Each number is 128 + 32 x the weight over the matrix's rms, rounded and kept within 0 to 255. Layers, rows and columns count from 0. Numbers have three digits each.

# layer 2 MLP down, 64x128, rms 0.0593, rows 0-42, columns 64-127
169132128135161104109184136098068165120136085144117172125140086127165112101082116100118134117195124149160146091143171148130114099129137150100151109135127099123082110143142126149131161142080121
106145068056111112178175078139133093140086101152172146090080127130127083138130090167137166141147170149092122082117152151090113126095152165099082127138078049119155107148104098183135094072100148
116157174140138132229171133113121142096121222178147172104161170070127087120085150116126079141136129173157091138138177168154091118077175071147181142136163130199120191144173134149194124128144037
096171149143185095104095149055051092101122121138125102169074136092104152081113090125065151141134068138180089131137124124099114118145185132137103139067099082094097079145168092144131113129113117
094093109125129130131185061127113123090173160122091070102099118144127160121173093147090086106144103150156116107131097093151173115127181158140086034092091107105144091168073122159144078119098110
122117131088061100148112122148161115148115094146160072142147125110185043131180111158133119133106158149152147130118117140162123135077095063150127145131166144090172140098101135086085164123145141
114116125151126166125081128062145082165111134137087154109135132090136119167150104099096127145072052180095187167082144134125162146127114120122096135138116138168095151132159151107143162142137102
210160124152190132129094113135142102112060147170089050097117160060104160116139119193148145083127122051153128156168061121175098167105112145086089110090129102106151091142103085145204117074097116
143081119076144134109147128157109121091135103136120152107138132207082085088114143134118088067049130135122097096093095145106110159099103107185186143126102119171143088111134149108164120184105158
131171102124151095099067165100152184125111163122097135153116146134106167142099143180120172112150150102146108062100118150087183124091104153069112200115170122026137133132144127090148170162122200
122167098115133097130153106160144120181062160152081168139185147161100141112128136170071136145151141141083168141110125099140128100084105140066116100161099132125165151112154191108153113158127060
085137162099098125123110106141129129156128062119112133066078125120071141107142140107106099160090091138134186166179068131154147115117102173115119127082088129116139150138086133074060188049165138
147150161066109098136074169100125122112147113073076121090102138090114154027074118124128177191138120141138178160107173086175160120189114075096149164089223102099154114069188112080201083072091140
071110075192098079133091175094115130079132142116121071141084113113173138095120065105133127051104109103094128139093107147125114107133115144095118121182067108070149103168161179096142206141106144
109140126138128146070185105158113159134119115144141202153175124138158180227097125146134158113116099130083101038133193103127187092117170125131159140140163071160172136156138076128086169184123096
062172160112118165105142120148081137086136129140190136166073158166154121197139147119088060144146175106154134139147145129111102164137107120114206133119162137000130086148129148099143071116185152
137120125169117203130162084123140169092148115128150143161188117137087133092086116057147128184138114109162157132164078098071120157034141207131120087124147153183152144109174098129107096155071139
093150109091138169078114164157127100132160142128127148098118194115135171105177085141157145144075140076110113127061076115137065148154131186115151090106147143112116177137137108152097158057104117
083076157116136098162170105138103109124109118114115105116149150137135091111142162080109101108113109067117123161131079142150129107151091047137115171148096092080172171111103068105137120090149156
101192124124076113080131117121145071152140102139134106093124136118133130165166130131171166160116131177082108080096068152077151131065163190106081098102133115117137112162100096110131102117186145
085137113065130112142083134122188130153095117120136110139147157139167159139144172084167159094124117135101117110120199117135121124137166138116134110119112063156153109122097124111055139125120171
124179133133140149123187103128132103214072145152119074160142186122148133130121101181157158098096114148142165139078109116163129116156138108046160181110164151110110155135123116168140166156085078
138156097089097159123114152155148102140132133186124110114147138171077159177133127152209148130112119127124092085118110116140111156124110151117141159176082098110160111113103140160190160169156141
142158151155147101107139110140124119126131142145109121161162101094134110096119122065099093162124182108184128156123112181149112125158155114175145122103123151113127126141105160084143106104132132
112106121156081129103120143158128152191198136113157155110123084142154157105101141103083182138110086098137143173116163122094154131107117088172141061138137111214119096133149112124152145135143163
097166120147149123068106135082106126109142097133115169102077109148109123084158204168167056156123151130146059155129145132104109120126100127093125055095106134175116085138138128158116114094114081
185117130122148188116088146129130142086130130107120084152081080097133098102152118157146124091100081157081122152165073155115088137140088141167137119162134149114136087122097049144111151134092131
111074166132133113151169130097158121045132138151127108125097112146126120112099159134148111097151127101123099127123149191082146101120111121164112112140115131145174137142083094162143096100140073
127116073121201142160122109124146165107073182100174161120120107151188115090070136150112084110206164184125126160128144182112114110131060165172098098153135099141141145113134130166111132151129139
091144104134171162121129161129143149139153118089116174163115113106139137133091100172116137123145195104157158143120155131142092091162128123166133123129154129130176113185092145119076113196144220
105141176114117159064080104127079115140161115118142095056127123164091179131114151108116169098071119132096140094169145173140168107144160176167143137064136151074083076099132150087146104129103129
090169116139105102069136117116143159127152137134128143105120128148088087086224132131129104130116122124152093123120134091103115118132142118148116066142170150116093153133155180151129081125139129
059141098132076054171172113133107133141105130136116122114109147102039130080161160133109134129176155121086158143155122055067127094150057124131132159112172087106152153147113158172071131092111108
142144178103141116110127145102138136150181104146110124079079171138122158097056103113114122139101127138170138069172123165156165181142175118113166081095178171195112162098138086128204100103126183
118097152115169107160104098193106161111068130097102114157168116119148072178093129128164105169135089117101114097168174131116095091055188114135117181151124137184163111081120144123115122106150116
147095138153187160105089138146093143108145149045128100109113169096103133164179149166118075085139115169113091072158099101125136183107141180119150155106066127124129180159108151169136180114156186
084135159063063109128112119144115167096166129143205140122112168128153167139196196091188133147118131107116095149108208125175120110143162144110156148093103142145151132112118165141089126147124180
152089121119146172154103162189169146125172139122121143156124134127093177064126198169119166075071138116190121120158142190139082173122126089065103133158098124156066175178057143137100193122109121
135134095170049138185074154098173130160139103124087085136155150127112151159171188108115164084141139085142168183132076149075116096143105134137112126103079126186112105101170117142155149145139148
181151125162068179142120133100097135052118145147080163138160119120097118089106087161137153113131159161093154152084115124090159089111128078119109143139100104223080172171060140112054108099191153
151146188112141169127148106096106115155127075144155107116122182147161101093146104075130190137107175109105122226091106172113128109108154154134155088155137166123142125140186176078078123099094085
090157111179126142115151140105139046173077132156156172094114148120117160149140126098139155121085168161179132114126129091118155151133181141174089139064103109163119082130118076133130086135110114
180078169137146169193160176133110106118094075070136080088107132162165120156125125101088097115174108162157049178161131129098156124178124172183062056127074187146116099135148151143143117164113135